Each number is 128 + 24 x the weight over its row's rms, rounded and kept within 0 to 255. Layers, rows and columns count from 0. Numbers have three digits each. The size before them is the row's rms in percent of the matrix's.

# layer 3 attention value, 96x96, rms 0.0829, rows 4-44, columns 0-95
091:100111143088137118141127140148107107158107108138159117126127103141123127079147117113081147144082150148162128101170166148130132117134162141145092103145123156123109143113193142112132152123127122118098134169117128155141127167166156178125086128155161132148181147146113105099130102121092109127
093:141138104166112111118117141090150117093154156121156110125105113105116092123138119136119149149083155151169123157121133127106153126069171105113116121120122080076125124129150133163122073120087136148121126120077159139093109094120133130118118181113104121147093148135138099167108126105106147135
105:114155085173150146060147078107162128098133128172110117132107144128156141164147172163110153136134138104150127145141125132097157082155118128150097111169126143080179109151127137142120138114126139140099127137131101125117165141130091152150123140153130149155138134121125107103149110146141110177
088:168073130120112097107119085107107131151093096158145094108171144130105112107080108148149121151107132166143109106106133126131120114075170084118121139123106106146095141151132096142130137140098100159158104120137116104123114130107119122143184132098127118128098103157127129167094156158112150105
108:113099118089125129153144143147142120124168179145124107129108123142175099111116084092137119154077115100081169162142132113142134099099136113126117111117131115117135169151090167147105113132139110118097084109140105128129116093118155119077137139111101134149096137164110139104101076110111108145
094:181111104104175146127154136097067125127089134135119084128110112086137123142119172128136079140151159122094134136124149121142118102140121109176112138151102131131156088120131148115153146123144105112085150175114173142166138129124100140146091151152123159085131151108142116109156110125112130147
085:149165136129138141124172138156172134122136163148161072150160129110154100137085141100149103143149114128156145148125092146130121160090140115115124075162134116136096107124174160136150125128128156115122109091139106130101113162144124144117133147140174111143097139149149079093105130085094130145
091:072127127131137138113124097150174145142156120140107084118126066099113112115116094130135155129101144135125113129110126176153145133120131097139145127115123122094131184115146095123119078156146117136143125113121122113083151113104137125067136142155159122167104125093110077131159133088169124122
093:093128134111111128138146083135101107108132074083133094098120125121114134161155159092140122113096131066079124148136118113148136116179124133117095094102119175114101084114093155117144103147119095106137149123143126129125164158128141117099089123085158119129125119126127120124095077131119125149
112:122152150152138159102115145091154138105154175088152146101114131080123148131111141101133134114117121141104114129124138158155099162127104113094109105087166126112127130115125120112174151119130126156130139147112141110126127086175152076158128139106182118150145126122185112146100148071112104113
090:140147138148148172142140174167086127088098177138138124128142121140106108137110133153153126146176138156119108125106125138133138137129111104148156162117136112153136152117148112134074161165099120120164113148108082119124106104112161081124103125129150128110157106160133120173066143129103165141
087:120174101142137131080127124125138100145112129124070100165099152161110153168122112134094104155132134097082127113175113139158122117145118105148110117096115141117100122146097117121123140128094111128156118125134116118124138111154115171129142135109098096067125089152066113158089157127107133111
102:145086140095104099113102100107185112133140110171111097148143127113173110132130074100123148124101112103150152127093095150161102121141131141118134125140133101135200146126116126077110109127116146170147119136127096113116151096108082126132168155122129128159085147116122127102113108112104133123
094:132134115109118125159150111100184128103116149145098194127115138114115097152130184118091151108119162111130150128148092075114135098132141087103115168150110130133169150141111177142098128178131128104137118117139128113138129114143103127135073145123137181105140131124122113097105103133105106140
097:145088138106137142082071111115127097125102144139122137092109073108130137167134142131123136162137114114156135125117108096106122118111125131119118154140121109103127132139114058130085128150152114128125132130091111100183133121144129096131141131162122105153166142119163078128136195174115105140
091:121097098120173136142134126121092140150105142147090174159090122082169139154098146108164154153107114102107088128132113131148090141136138125123120130174105173133108158147139085086131142145120112158089131133112113153147158141146149072125094124158097138118131135125131121118133141177129099103
086:085183136099111121136130090120092150084145132106118109101122161110146132146146133119142110157139100094121126176134135125167122150147114103158113137178138136121116139138115109163140132139133116113158144097158106103151141145152113143122132140175178146152095096116132170153103117114114104199
094:125091105102114120168136096124139122117116118139088118087108141137109118098135164098093089111096136151100140151118125125119132097184144156144112140133102128094112096159149119109129126159159112094115132120200116129116143147168087141139090136170125146104121130139182138133137077134105114139
088:133128114170140150127140146142124118083126098130135145157104113144118131130090096109139104130133165150099157134135115145119141148144130126128094120106150108101078098119162124103105196122071087144125134117094095091132085131191148098150114160118128121112147144145146093141095124100161134113
087:128111164106135146143112078120118100081133143125180104085143135116128138141117115110137131096114142136134117089152152090117158157113129109113097136126108104122171130106133143141134113165164126102123096129149087148093119146148162169080085151106130116161103138121115114111174126159072138103
104:149112131140180153121109097111092118106112168112121125139108117152137127123153150164163139117137133107108136196071143117133151082164127134145123122161103126098140092170153107141092098092157145102127143149145123119122154090163128160146086120147125160136138102152117155127100151120168137126
106:109144144139098102116057133124140139169112137110122127155115127125130153154089124144143094122197127121132150142109089102132094141129113173133119115085102137109113106108154088160139097145108122118178188137135152138132114146122117141154135112108117088112133105133146112163126127120070134160
095:140113158127151113128133159109107142140114102101121155159129112150161144100110139144141125104140173105173150125153155142186136119106160114161152142169142129111169085135105204137159113145100121136165118149129142135156149094185156131152148106131116111107118104152141170133146115109131125115
104:083125140123147142106107134152117107105159108122189093095117124109137116141123053087145107147167083160135133161161129143142076148141106116091127123102117128165158122156137109137083132122080128114112134102117104126120110129135128151128124137102130109144170127132097153160122115157082136127
087:162127124123118097152127067123116117147114105152097132108113188090109144128139113121103112121088163108126122140197109104164098137144109133086108142148117134154148130096104102113135121165108108149183115141114108163096121120096111110118127144115113113121098104119092100139097133150088158138
087:145086097084150124133172142100126090167110141163169141101118072121130114090125097147125109102087133159137183126122162109151142123145147134138146161134124127111129124148112141127131081175198121120149157120109123124105134139141116122124119136155109155192121134141111143140137116152140132152
093:057146151140127102096119145097121108114146126102092096121114107105125083143144161115129121110145159167125099152117178153156113151155099112134167160133120127168125099132125081117092161108138121143105143145140105113138153128103128097122131133121078134109142097118138175151143111183116149122
093:113114144088153086131126081089134160162145124134064165132148145119136104123130091172128162112120136150123149112134156137149087133148150132172141124092121130148158142123130119103119118144138117166155093133134109112134140134093080145136153121103173140173158152130086136130094134109080128137
110:105131148160108090172091092114083118100123133104107145084153117114090148109152156174082145138123100122138109149107137132090090135118110111121127101145110155110122128158124117134174130153142122112138120098127116097134130149160128163121128091084138109121124152160153136145098166136196134137
105:097134124115077132108105143154180123112161144155110130159109110151139075126136104117134116158171167175110147134142143072103142146105147143112121127135151120103090152113144117139055150124095107160118155118128100149105117157114114106154144120133138143143150140151105139154132119135070135107
109:109140153143156123167123150122112130148138109136134126155083164143115126131145120095091174106085142095137095156130089146159127140129106082118133094089153109123163162103187098138117159099135145113137123140167123107138100124108134135102133147105112130103105143125160100102125121094058133143
112:142172122138100130138087124080148167109161100135149152146152118180127078114140127112138135101101148103099117154129137100126137173095118137129147134139175106147076129105094145159135177127115132124129110141137132119170090120156077165121165157133135131147164116109133085121116122132127111124
105:107089139128063111124154115110153159160097111156126150149168135121112136088111102088110111124102134144175133141113086152130116135157119135138096080141154119106134113136126167127138102121112112148144148166093128142094097142121142100155150136151121140191128122168175124114111134119109089147
103:119084108144117107108130079129154097151133100131086133098094145103111094100132143109109151132132121132109176190121138118134108142145131134146084115111162109152189121146155124121100128113139137119130138133145130092116131110118113135122169156160154155116130072118170130129097095068133140151
113:123153147104132085115134099143122177112128157090169165099138139117072159087135132131134152143159110125131129117134110108148163108085112134133115109112126152149140146095138174165101104099128147142151090132117121090173089130106136121169144094093142097114135105157110158129155118150116105102
132:139132099117125153143173106112158120145130162162125132109113151151165121138173118141122108159091118157134136149161109113131082131144108172066133160105168167121133114130137122116120150065100139132155148127156107138121085109118131141125163148100129146146091150123128098116175104113103115090
110:082208115133118146079131156133163140120114123116115089146101149117128123139145121140123141122113135160119111134097123118131141122144159104118148133155080132126135096114169155124149109120086147095162129118150074136084152124084110095122088103164145089123096121119129143167122104105133101122
118:122145115138166071117164108109127177104127064136101111120161098099126174105149086123138104128143121153114125150161117117157110137106103117162156160127101097134149116120129136130142111090133160127087119136116134116109152136122136179133112129118129139096143131143132138071130099110148140061
121:134121103109102112089125142128161109146135128131114153105136141105146139107175175135107091103071165123118162149162153106132159123118124138153106109114137130119139109110129126161087110093133105140150115146171142138122097103158133164125166124127121091123116154185178111130126117099189114154
120:141107114108127109128112121167124114133118118149101128109134116143132168159160148099135089159164119177118083114140086122153135121152073147113143157122096123088116142098147109109117124109146161165114132080113135168171070156142140150151145125112082116146108122131096132119152149109111109088
119:123102153122098151139077144089133067129132149134126119118111123130138151175139177095110122109143121117161146158121148148149108128159161146141099154108047098136140135114153166136098123108117147134107143118149154165106152105163152128173068133128087127114118119123131127124131110144113145123
# layer 3 attention output (transposed), 96x96, rms 0.226, rows 4-43, columns 0-95
089:149149135143129138110116121088167170121173113080158119161141123105109101139114155140118159082111142123132108115150156127132088146122139136165118121153134114140121147156086136130134141142133185142195172136105144143133170120119086154153119150130127102144155142107092090129095139126171139102
094:100115098136102128115129133144170072141080100159087121133117137117110103147103128091120119154163107147120115083119110137118156156150098131161087150114180140127127124166148090147160128141096161146111090130113078159143109143113128100148097119136151097134106143175134144151119126160141134116
093:172113134129121144088132114207109141128125124130169103161147149125112099151129085142099154170157116094127111105098173114113119088108125151160152103099118175122122104100123129156139133116171130152140118116117127118132099156154118140065106099114095136131141139120097142150101126155124109141
079:088089116112135152205133140143194099150141110128085133127123100126122136125153106116158121091133123162150173113127136143170144162105113112080104175152151123145159105123149095132140125113143126131153092112121156177126127128145120121156110150152086110096110136140150116135111113147128115114
096:105152103106146065151103129066148106115130130162134102102131135160147096096128146085113138148161111121149113102146107104136166119123112126170121103130122125126136112142104138169111113168140171144155137134166116123138131080151089134129148117121109149136124099102170151070113121138153166122
082:125142172143151115129137138142135147143118155120128141136106141091144163144167115129095137118173156102134073135075153171134138093109144138161127149091098125146086093112136126133100142114102132117125162112142120112125136100070110164112151118117075128113091167155126106168123082133125119115
077:089112133158145132068137136130114106148126108147124116151137119122178094127097150079146155149125117111186156132139126119122129139147127131142126106095098121108140061134109152119138136120141157121114091102139129079133153107119145075104095110109127087091115174166118097146120124153116107106
086:114093133120146164126145107133150093098131072141152106125126086169097071107110149090108132099128138120146132098152139084131154122141079116105112152100161141164145119129110124129152127115123098139135104165110140126143152195139112141130089088131144136166078113116133117121146147145140118103
084:127147144163126143110112134103151147143067157096120084144111118107150148122126158130122127151117093130125111146103147123109111136161123162139142088110104133183179142081137127165127131122093097159135146106116139115093133172121147130106116101120107177161143103110114087086169142114096143116
109:121105154157155135130111163123130137126111140097103134136110094104088160084061158141113094143113159114078176082163133131106170168130125105138143111084134137138116099154103106132138155148098151135111086121124130124101147144089147109153116109130127098144115103090157144144131118133108115142
089:125105103149106098190172124104152097122183134162090142115099137091137144137101152124145103104102114107115152131133140109198103172133143153125114139131099111132129115136131081108127121099094094083133081118111155186124143125115116151153128118132152126118142106111118124146125106123124094125
084:155109104162137137137108155102131122156172107151108149113143147119105146145185098143168086182127130097102124125133124068114136115147164124162171143131186112132122120107184143136143103127107129119151144123116123145124066128150123168113135102129121149142126111117132104122182112128123136113
094:129102177091177149141086129143128097081116109176181111140142133114156118092160127128120095111187128126154122126142167119099123119129100119116110156111141155123136113107123169130102144161152138147161098132108187106119112095129113128110136143148147129149133158117117175111137149153147133157
082:110136079112068165125138121153092138187155143155163140114113134123118139102122133184111136136167110126144083149100159129141128173130155156164084128147140137144094128153102150142118122132127103133110114124123117099094123135149114092114092166102104129171142167122113150128152131112146161118
088:136129130154120181145109126139132129067128133141182098145157142144130137138109163171117105120148141130085157135146140130154149100115132130136154123125112140114114125118100102132097143127169080120147138112138160159154074109141178117161126094137127093169087148132106125105130148101175086127
083:126157145094136151116099170127123155110170127114148097132113142091078135115098124118101156140085169108094115115135135144141160148132119176121125151145116130128082109084070167119094121115119137092129131092160125138094135133178147153120165104146093130134112135166137100095113130118115129143
081:092124125118174120100162099131131148110115174098108104122166114110154119111095142104130145119133121098128151129130091114136120159142133096150155070133119140106151126110112146154119122080186100146131120142158144123116137112165147183086125085140121161191150131114136140138141132154165135120
085:095116113156136138136153117126104162152113165104166093147119128145106122151141129141146118164151100119170074139077122114120094138136120169114120138137135131150098104127084137149069118135119127123124143142130137076098169139111117175142119151165081090130156127122141107152127126118134190121
088:143134104112112134156121126095147125156121089110155153156094174130103155159094140112128112140122151115101150115174120081141075123136129153147137124147146094124174130165141096160128134112110123089117123123121107162114143124073120108144148110165144053129128126129162141129133107115081114108
081:138136085154126151121094148147142162137097132129153119144099091177145087092147172129140102106117089122163130127171121117156121122112125123156176159096065131116140138118108140135112133108123107116157112121112063153139137156130120120143099111110119122105129134129101145089148115157164168094
093:165108145131144128131168121137119163111101146139106089136114127141178140171135080146104132157088125084123110128115093117121118117138080169147131130118117198140105099141124131150138126088162143146150095127105104116164157084143177177126137112127127131129138102102140157143105117121131105109
099:108095105141152154086126131134156143069088139104116114116141134096148166151126129145164089142136070151101093139117081079101137114168150098117125136143134086140129131129144157105143116145102086133084132136135120092109091113119153155156117115093133118110094146120127098144119126112125104099
090:146153119098166136134105144094170123135143132127098170106142118167152139117101096118148158070147178091112090139152098134117113110105174134149110103117120170166142098120165135115163133141158124139131120110116101125126109077116096120129148150113111132150162119100141173153134094119153113133
098:115112148139140110126136105109134168089048107172146150174157107131169125132111114108150119132096114109088132132139148090154127185120123098149138085128115075115164176114094162134108153121128150099129150140130122149095121093130153120096135124131123111144135146132113126092107107121148145137
080:125125125148111154140137175150133136164107165155170123124116162081124106078154129143147086117141147147094132158136138137101156172120125140121152136107127110160124149099146166124107155155086092126154135112135130140096104154186099137135137139142133136116109121173107099117150164165149164095
080:131100133115181118115137103113169117168074117138142137077101120148156087138137128146144108121132111129151086108146112159133154129112126165138119137108113159128128175137143103152114145162168088128115134154142140078112175109125127099129126145167083117120079113127093145107083131111145137133
082:085125157097132142141146105159142157131146133118102134179141121116120131157145113115170114148138172097067126155102117159150104170139144131113128139109106172154144164105100122126164115147121139119120110107138085152125116138142090146114115106191143188157105116105128155123127099134112147157
082:122073148140144144145117141145132083109140092124154105082166124117128105108134112157126113107138131142140087148134169149156142139140103088154150155126126119130129165133142182129137144139166130086114152103117186088109133126140110145108136145157129140105147112111120199145090155092107143113
108:132137099090113137144110167142155093104221117103119115161138153133167147117105123107109096134132125110112142140129113122155148155125090110143120131161153103124118129116144131094120099117156136107128153153172089138097132142149143130154092173139147181149123081118174155113134133147136133113
106:113120151142180080078182135151084123149111128127119127074124106133145113096148139112123150134093134113144116144090119172129130083152171165101117124129126128145115129163107139139122158153125099123077091140123147105137137082134117144127098116152134136124138138128102106101129067102118119162
103:111118119166131136156117064153157127110101119110106104129113115062118136108056129149105125110130100162086096120121128160130150160127139116114137142147119132126127133126166154123141108100107145138119144129092129124138129123153190147106128126121124161129148099126101131165115191115179125160
109:122108129154132147095154166125136121169078138172107132090127095117164161155143100129105105134125136116148087138123115131146137124154156138131117101141105124122121080140164088105141096126090147116098123193112084107097155154165169124146098101148118123105138156107133127153155119093116140143
099:140137119112110150112132148125158095116122151111120099143131093129108112142114154168115071147135153161131115180115181192165097113158121118118138166106135137132088160123144121148117117093155105099065148134127118122128112143124108154123142106170142092087118123130092122168139107131157137131
100:149150082126108131120124112094119127111135140130138098084099113131096136067151151158118110128113121141141100165116152149153125122135102135137168160161107120134104185082128134113074103126102139099125133129123125155125090091135149119185135117157125152126113168148100080113163153098137125125
111:108102094126102158124140128123124102090140119157120097154123158087151114140113127114126126158141144108138163129090108074109140083157097137148077159100159145119111122145132118136139128166144095113103144159116135136117139139136125135138085118161168150165082180159128112126102146113188131149
131:135124117145146124116148121155112131119136151079153151079116143090090147158127149170127127112141183132119133107088129098179132130090142127133146129110087122099123089131129112120138147124166081097159140111112141139153117096134148149145091149128084099125142145077142133141092149075159123135
113:099122091118126110129155090138149114124104130153111087125137139169106160122158111122171147107130085175122132156145077155144178094125106127115081134117091126136134144131159160106162168130178099094130144105134185153123114133119104151140134119085120114136149116130140151104145112130136132092
125:136117104120108137123092127117131104094154158151116117137117105098096096138114076115129147147125135128108128138137121133143098111095129156132136145122154161172087109113114102116138127135112083135132118110153156171096147158136150096165120087113078155145123155110091151166123160168071081123
120:168152129151086151119121093166131092128152137122170129131084116140138136140151139143153130169103162099103092163087156137142120144172135146135135131142122151105085143128147109140156142153142140128117162161068110153178128129129139137137098118145146151166131125110081097120171139097105137122
120:114130143146118099123134136141106140139147152164136158150127139092128102116083146151115134130085143086147131152144153091139175144129140130157147140100123152116124112104085131165176149139140065108133112130117158112132137131137130147087088092152109136128174100112113160137049150142136137118
# layer 3 attention query, 96x96, rms 0.129, rows 32-63, columns 0-95
105:124098117111120139158125113139121129129122152100109110113133122119126120174110122124141131098110135158126185135119127109089094139112149138130099104117051157084108128088158139177125069133120144125105140122139165112176173163170132116131081166112134127135128117146143155141115126128154096098
072:102151136123128123100156098096127133129103132133130081142105141127091117150114102166122094110126122139166148163100092152081092105106168127124120106108154166122077112105176140154121158117148104106144142092150129142155127167164133165180120157139142134148139095151149126131140079120137114127
086:090135150100130136153052096153145139146115152093096134179112117142156098141111136122149120092155130121108135125142148110162179126170143191136101084137112134159141150088150126153140143160116126145107103083123138160106119095134155149152125135133114155107159115143145120126152109140140130147
087:107136093111113146088123112086141102148156145175132154122116176147143119130135107127144140134120116142140167130114161131110156124152142116076126089114145123149119129113141154142150164156120102111075152113159118205129154129135150131150120151089131162092137095145137107126088114090165128155
102:102147131120155106170108164147149104151183093156154167133100118134144137127135137124129167096108162116133133138131140165160120124129121109131173139112139128072136127140097118133159142120140124106153161166126076119111152105131110171092143103095157091102137113158091139154102164106154119150
104:095128091139127145143076120090130094125110109136134138133128134111102150078140186101113117126125122161111138167124121120120132122164107065131120152133149154142174132079127141097116121119168164132101173134129151092179135140093140131138130149134109114132127100103167141096110124129123165086
090:125130111146121146157123167115136098126113111142153127138128113176153105100159115142126106134124149119142097131119103158142091139131084102152088113178175096133177075163128147136124136122135131156136122125135133129083109074096112113149141124140127152103147165083089128127134119188113142158
109:150126137147138135078111108136120090095139123136102091100157113118092137110134150078139081134102135150095129132133127105135144113103092118138118150139148125130112117133138135151129124113104132114168141202141139137131133155155159139132210131121173148122100135130135157143187149164144093113
099:088097118137144146120170146133092129102147107128163127149121136145134092109143113109161128125139123090123104116079092091162132105118096126168082136135110175113088116083119124077110132152115110141135166131098111063119104122127079137133105086131137128125148099117149138121131090117135149128
113:127092160143127147109140113150117119149153165113134151176172134150103139113130136113136121127116126124063127108136150146180130090104115115126149148138123182191152104138118147107113097135159095141115144124171131094140107116144148109162113134085133095113117086142123115138157119087154090149
110:123114152113118133135122112151114183100145130143135137111144151123197111117154166098122105129148153130086112096195121137149150134137086111157136175116119121078124113136151108132151147188133126129093105142119088143145140133130127123123160108134153103184135153144140130123157134148174152115
105:154114130139148097166138107144129123134151120102131117136155161147147150113147129106106125113091114117119141098104156118134089137061141085130108125135173120168136093100148093132136148108143131157162098165116148138117174152124070081091151130123140157123107118128169118095120142150170110147
126:155081100165118162179109107086147129125130131110088136157118113124107085107146082145090123111105116162174110128142162129123136086122107107105129129118153108138137140112109093111112109153087090137138105112143146140120134115120148126160094124108123143069113123107178125133126106138163164160
111:123119159113098125113157119135072137124132099120075166180101127120144133165135161150122141089144127178113101127113130123082099100148125075089173129123126127140092133128155136114133132139132165120138177138107099090130089078123133135118149113108134112127145129111161141146080148126145117141
117:111118134155112109109114144145123120112140111088118109115130114127118156124137119104093079144149124150115109089082127119126156133164131131151132101091101121087081120171155116175160104133132075147121140127143086102123138107159135102128127174127079095127091090131167123125105160115175120111
116:125144141178163062173151112157122110105128152159135095121100083088141141119146155129141061137130144130135167106137131165135150116113131134108118134085098134118158114110154141130101111134152139156137147117119103116117104144168117105131079162113123150167139113156153111113096121156103108112
070:135095089146097146158087146163115113142127102114117110150124173103091096095085094135122145075144147183124104124097136146146092131133126096154144133125129153079127101107106141136119128120140153107155143132077170110128137144128129092119136139129151097120102147165080121135148153157103132111
061:138140097122158151147071121091182087143124085074152131150120128168100101111108123125131145111119141131125079132146072158148118137148120115114120158130163127132160127139092110114119197136127101120143095154118132127119134080108142141146130109120149165106152148134124099155117133146091110135
081:072156166171158156130110085138165126122145121136148133122156111121101132119144162135122093156160130128122084125112120173135176102119097123147147178156152098149116130182118091105139154103133108138158121131110125104111077103100140126126120105146126145127148108136126159134149167142089105151
088:130128129131103127136098112112121143100108142123155122091115201122083110161133112180117108112122143162109135157139161138092178095146106106099133127132134149097123157089153146084136134142157171110138167073104154125185157141138112096117136134127114115144131117138112103105148112134136144108
109:139113100131089138115105103128147123122150136130103165138143186126120129164124098175130166060188154133107118117140151136106177123149126129129110141126165099134116113117115157128141147150138118142127098102120131122154117109133148083102162079136159086146127132127127146115136092134107177170
112:086124173151120103123150154157128083109134161115097093120115090129144136129117141071109119136092124084108134178104092132156135146122132142135100083113137120108105112105132154169114109104130097134131166130132120105106126126142103130159116123076133061104111095144098131140156119145139139096
095:123118142152133131129113173086153092112120143095147116134151133145111100171171129137114091144145114149084123146125115173156125211134110153089081097134142143120142124101147153093100155142152156152101120122116111134081124128140083115134115108113133108165101157101128116153126117126156124125
120:132092122134096157139117126139101149141118094127155125161127148107129103133114049131158117165154145159110138094139148132097145092123124118133174130173129158087139105143169110153110117117133143119158142130076172179131180134116108094136144117100113136111132161104113120132156118154115144146
119:142165167091135175142116139131101102118133149156123159157132161161127141128083116133181132145159138110133130140108152153111156123156098119097138147133123194113153131143093128118112088135155129115147100144119128133128119073137135145099101178114126152160132110165112158080114093125159143143
108:139120123105119118133132125153122149144125139134157119092138127170137123126175174099145152155134112114130114086110088158114111122091190144104145147129089120110181134137106139163166136116113120195134144079134129127141108151086137131157114150116135114147151154101136143166173101101116136159
127:111108109142122128122139139157132144142124145134135102113120119145118142087134149131080088174118138160123150124111160059117083133155167129186099157120140098126129145102107162152089127141148117165130147143148116149138123090126087124150128114144172136147091128162138084101143144092133094154
119:146171124177143127157144118155133124140099102098159183126131141139090117095143114133095169139118141157105116091154090112124131155139132097099144106131118149152164136135134124082075115154096170130133144115137155148088152115151112112111145153157132113096150108151092157118161102142130144163
118:126105116098131137119132153109161145097139065129137124135153158100106146145100125148092112144139158096155212137132121166135137110148089106103140111149098151150080165133141110112161117171166118133097126096112142108158132119119128136132140095126145124128119144151093108114182156139131124158
117:141124142161136128116071108088159106129147137089110128137147120137112118130141134133168089114087117125123164120126130116125071130095136133131163134140116139102122138099145148116109122107141124063115171104143094141150098127089114097097113160127109112105147086101122172061134135100155141117
123:099139144148110145120120137118126104090093132153150145107140159127129144116185147141095136125111126185121141131156113106108154126130070145132110141171109128118155157117119154138113137077165140143132147128106150133117107112139113091087139126131079117068151150154151163121141067143161106126
113:126090152152135153136129109123119128128157133178157098143100113110065099116096138155167147128089087131131123157124125134115124156165115114147132122102141136159151098123164108152191170118091157117109105099097111141129147119129153081114157112130157102127149124129156113119102113144171128165
# layer 3 attention key, 96x96, rms 0.123, rows 32-63, columns 0-95
081:151142157145078140148183109113093167102129174121149125145159155117123131118155097138072114159127117124135131164135125138095160138179124126098137131126166135090160106121132116110130137133116130092138169113175101143145117124115106088121166153134110131117110108145140110084129081157152157135
094:117109142132113114125162169131086165128108184152145121127127193075147108130086088100109105147125117138087158140131147138135166130148113167095159122128139157059131141136130118114134069138118155128148102104120132142175138137141089134134122122124102148130110124133126124099094124140143155124
098:127130145136136152136158049098132099097122200127143135102135141093107139112141134165124136171111126136146145156134124146110114141132083163127143109137145134076139121109088067149084095104181150128146136117128134122147111099116099127148097138122153136107110124111116104089144150138136123120
086:155135125153075131139121126105123122100133141112114179152195126107116151146132146134119148136168120147116119131147138095120153149111081144155135127138150097136177090111139114156116085132154144097101151125186134154127153140116103081132146088166119114130113111176155111107161108147145149123
108:178133104124131092154123146164155134177169130105156099093112110151092141137146125129173111107152167127160124098115057119139119084112134127138110132117090123159067136145137125102135164127150120132137082133094176107122116139153155137128131139153141133122137171109117134134128162143112117120
112:114150170082132139148168147135130135123101105103117159106171112164127133123125108107156170152140142097129111146184108150128131128111140125139151140132128104136172146092129124146099127134128135153101130115142136151165091149123077080123150163116124082133163128176117146169178109088134126125
120:126146119103163097122092126134139103127171121102129139130078159128166074099157133130138124120127097146160144096097114156129067157115109138128149118134134065138124160081099161122138126143136075149154136143159154116088139136098137134118112131118160133119131115144087140100142104105160100142
103:094105140131111135115148152133115143142159116115145162112094153130078152147111143097082132136141119118142125182095126089118135103114141147102118171112096147139097113138124098099149169140134149138107193103120124179147108149102089185102116108140134116162106128114135131084135145133158117118
112:163151138101168126090128152089101183140158164155137122117108112121129146117125159156112100180068118107097151159182128153118118108144153155093162123121124121128147107135130159121152124152109133158146096117127105113124089121147111114134141161146109150119111184125113085110148099130125113119
124:178150135121153147118111150128150133156117084127116083102108151164148109129115135176143081160168146120132130112122124129103169132095166133138089145171130092167095181081117120137174124138119163139147132133152130163099142118125123121120118097132113163095128133148098105141121150096107123132
106:162116108094147131142133107137130132140085106106111144189134122117129133149100110152127131119155149146181193129116112132148123117114142134132152142144140083169165180146128128136094144107155114106143159153127105149158087114110127149126072142100134112080123123114124097147098148127103114079
108:118123101135129115111193138131137153094125094145122140173144092144140122120123078088080126100168101128129119151138096142147117121155135131105115121164089146111135086135177112175096114120101121115160132133159112110120122151119120138119123152120120092128078100103148149134139089155105114077
096:130169166125152157127165134119119150143117134156137095143174173109121112124066103074149100148165124178140120125138076154117075137106128160146126129078124161137107129120153128146105147134088166138132131138113122155165116116143143114109167125154123109126109119117129157105114157142103109130
106:133115097098150115108119088164158106112148147161192103126133121129108149149154115128146120113130110092131135171129144158082165134098128173159142115128093128126180122168075104157124113150141121119107100124119161110113176148095165137161133121145132155109112160128123170150141134125123142127
098:135129097115155151121107121121124086137145151145119078138097116118166083135083153120173082150138127123122185141096143118162105141133146121165124092107110119088151135126150105100089138124144152103123147129113184137139122143097161123128094083169115125116137136150122136142166120083107130110
100:134107136115121173115083158124096141154146109124163115118154115151139107113150099107174112106121115089087116100137109123120117155175111118114135149180161105106129181119121167131144147135166144136144155156121087115154152112113118160121156143157142096093147100167117131130173173118134130129
085:161169107093127160170144115103119151100145143107102163126114134134089113131141130125082137097093118130139116156151116124130124081141168132101114153143068117118149142121123109190138135156093109149151096110158092124193177170119131143140136130137111122138132108153144143129140099125140131103
086:149121162149145121124138099115098136128156122119122142090117138123117138178147126140149141090138126170201130092083122096131097106091145122188124118132112126149078151135086117098169090110109109134130129118141124178100132107119129127120103159138121112122081132122170170098143115128136129136
093:102106120146173143142166150128096087129170093120144097097105076125139150124127144099149149145153133115150139132126115107135101162092116114161103065118105122157149097148091147157117106118172147104131129151134140165080135099160136116106097117146121140115097154160120121112103163160134127133
083:167130118121093131080119158083114135152061117143129133153154183093132113125148114130120143131106100135121118132112147150109163110192175140093115140180142150127133120130145130090136127132128159126118126098095123155129147141123111098109156129113089098103138117140169139091142109113113156168
107:094120151094127133213110158089131132104111114132135113100103107128114109106077138115091124116133097121144158162144150128096130116111118094143146113110172131095150126154113090104128092133107127131162127131116097129109137157145112148119098131117096144086105128131060122178137154142129114127
107:099124133090154129121142122132145148123093109154069127122134183129193130095116134121171122115095124121096109155112160139117128132108155127119154122122149164138126117143137168143164131137135147120141072099114141152146099123126084113110110134162079122169099125102089148108112105099128131081
098:138111128123138176151140108118140128080117159141141122138127195092134124121136116177136121128099153148164126125151140120121124092131158100150132159139106137134107111120230118147116109154150118111146128116156102095172154130113125113145162174124108116124161114126145102114129145137089122092
121:116171151138089124128105119127130169093086120112140121125128121102143132125131122086150153120094149094126154153109143156140172182132164122078112098134141113119141151127133139130124111141145157101104095105139160123143087153118085098119133152132111110172086156108121117115179079100149135099
113:118094137111130139107166115102180166163119143091101109113131064141164133140103095141126142099106163114129142112147135129143093140145126108127153132123146102146071077103111144160165131134090133123113101094117121140133131162122091139159087094158158129140096137142141100157108118141108151137
104:125089125141133139117134111158070146151153097129137099141147157107095120125140127153120134108095127151125132150097118119169132137123171087142131127144147091125114140106090190136071097134108155127100138120136132119153110132167153085131154108128116171132107151134149122099090086126178094107
110:156144138149157146130129125106112173144138141098117121132125133116166168125106164120112174097133101096109089139111127153103185137121114141104109089116146127104150139156163125121124149102089131118115101156137108095145093157147108139141147110122101108118122102144101138126167182192098167149
098:137081145130119120122167116129091121098114154113109078138149136133121142097146136127131118174149136089116097156130172120156102138148113150103094169099125111142108115092146125111162113155120119163124139109129176107152080117151124155153101150123136099162133132151184115134151175130143115082
125:149160085129151126150117201124107140130118178155133150127128144112149131144187127137162146157106133150140076131144122094139124175152173125128131137130152130129155092155159123186135134140150132125117061120130115130172083118143117122114137135137103129116145158139145143158137106135124144164
109:107162095145105140141144151142098119144109133122136155104131143137107096110143120153131097113141182116182146139110144118103128116137105139149070129114141160110136129111091130125142146129091115199147126122132187133120164136197129096123116106163142097133097155135101086132154108114104120125
105:172103114134183112122129099121101124148081094151135129148135111129148143122104113140124175114129140083111117125108124145150101159148130123117122152171122112130139131141104116131086117128134149117142150149114158161114145158093152118139110147132123148198092115197138142079152149171136104155
097:122170158095110144116135127156133162179154161107138132135143133148155098107128123120129096164134159103154127113139137105081140106104129159092125109121114167108084124157167112084112111110198115135115123156184116126114106138119113131099141115115111164155154127147115140157148111125077128117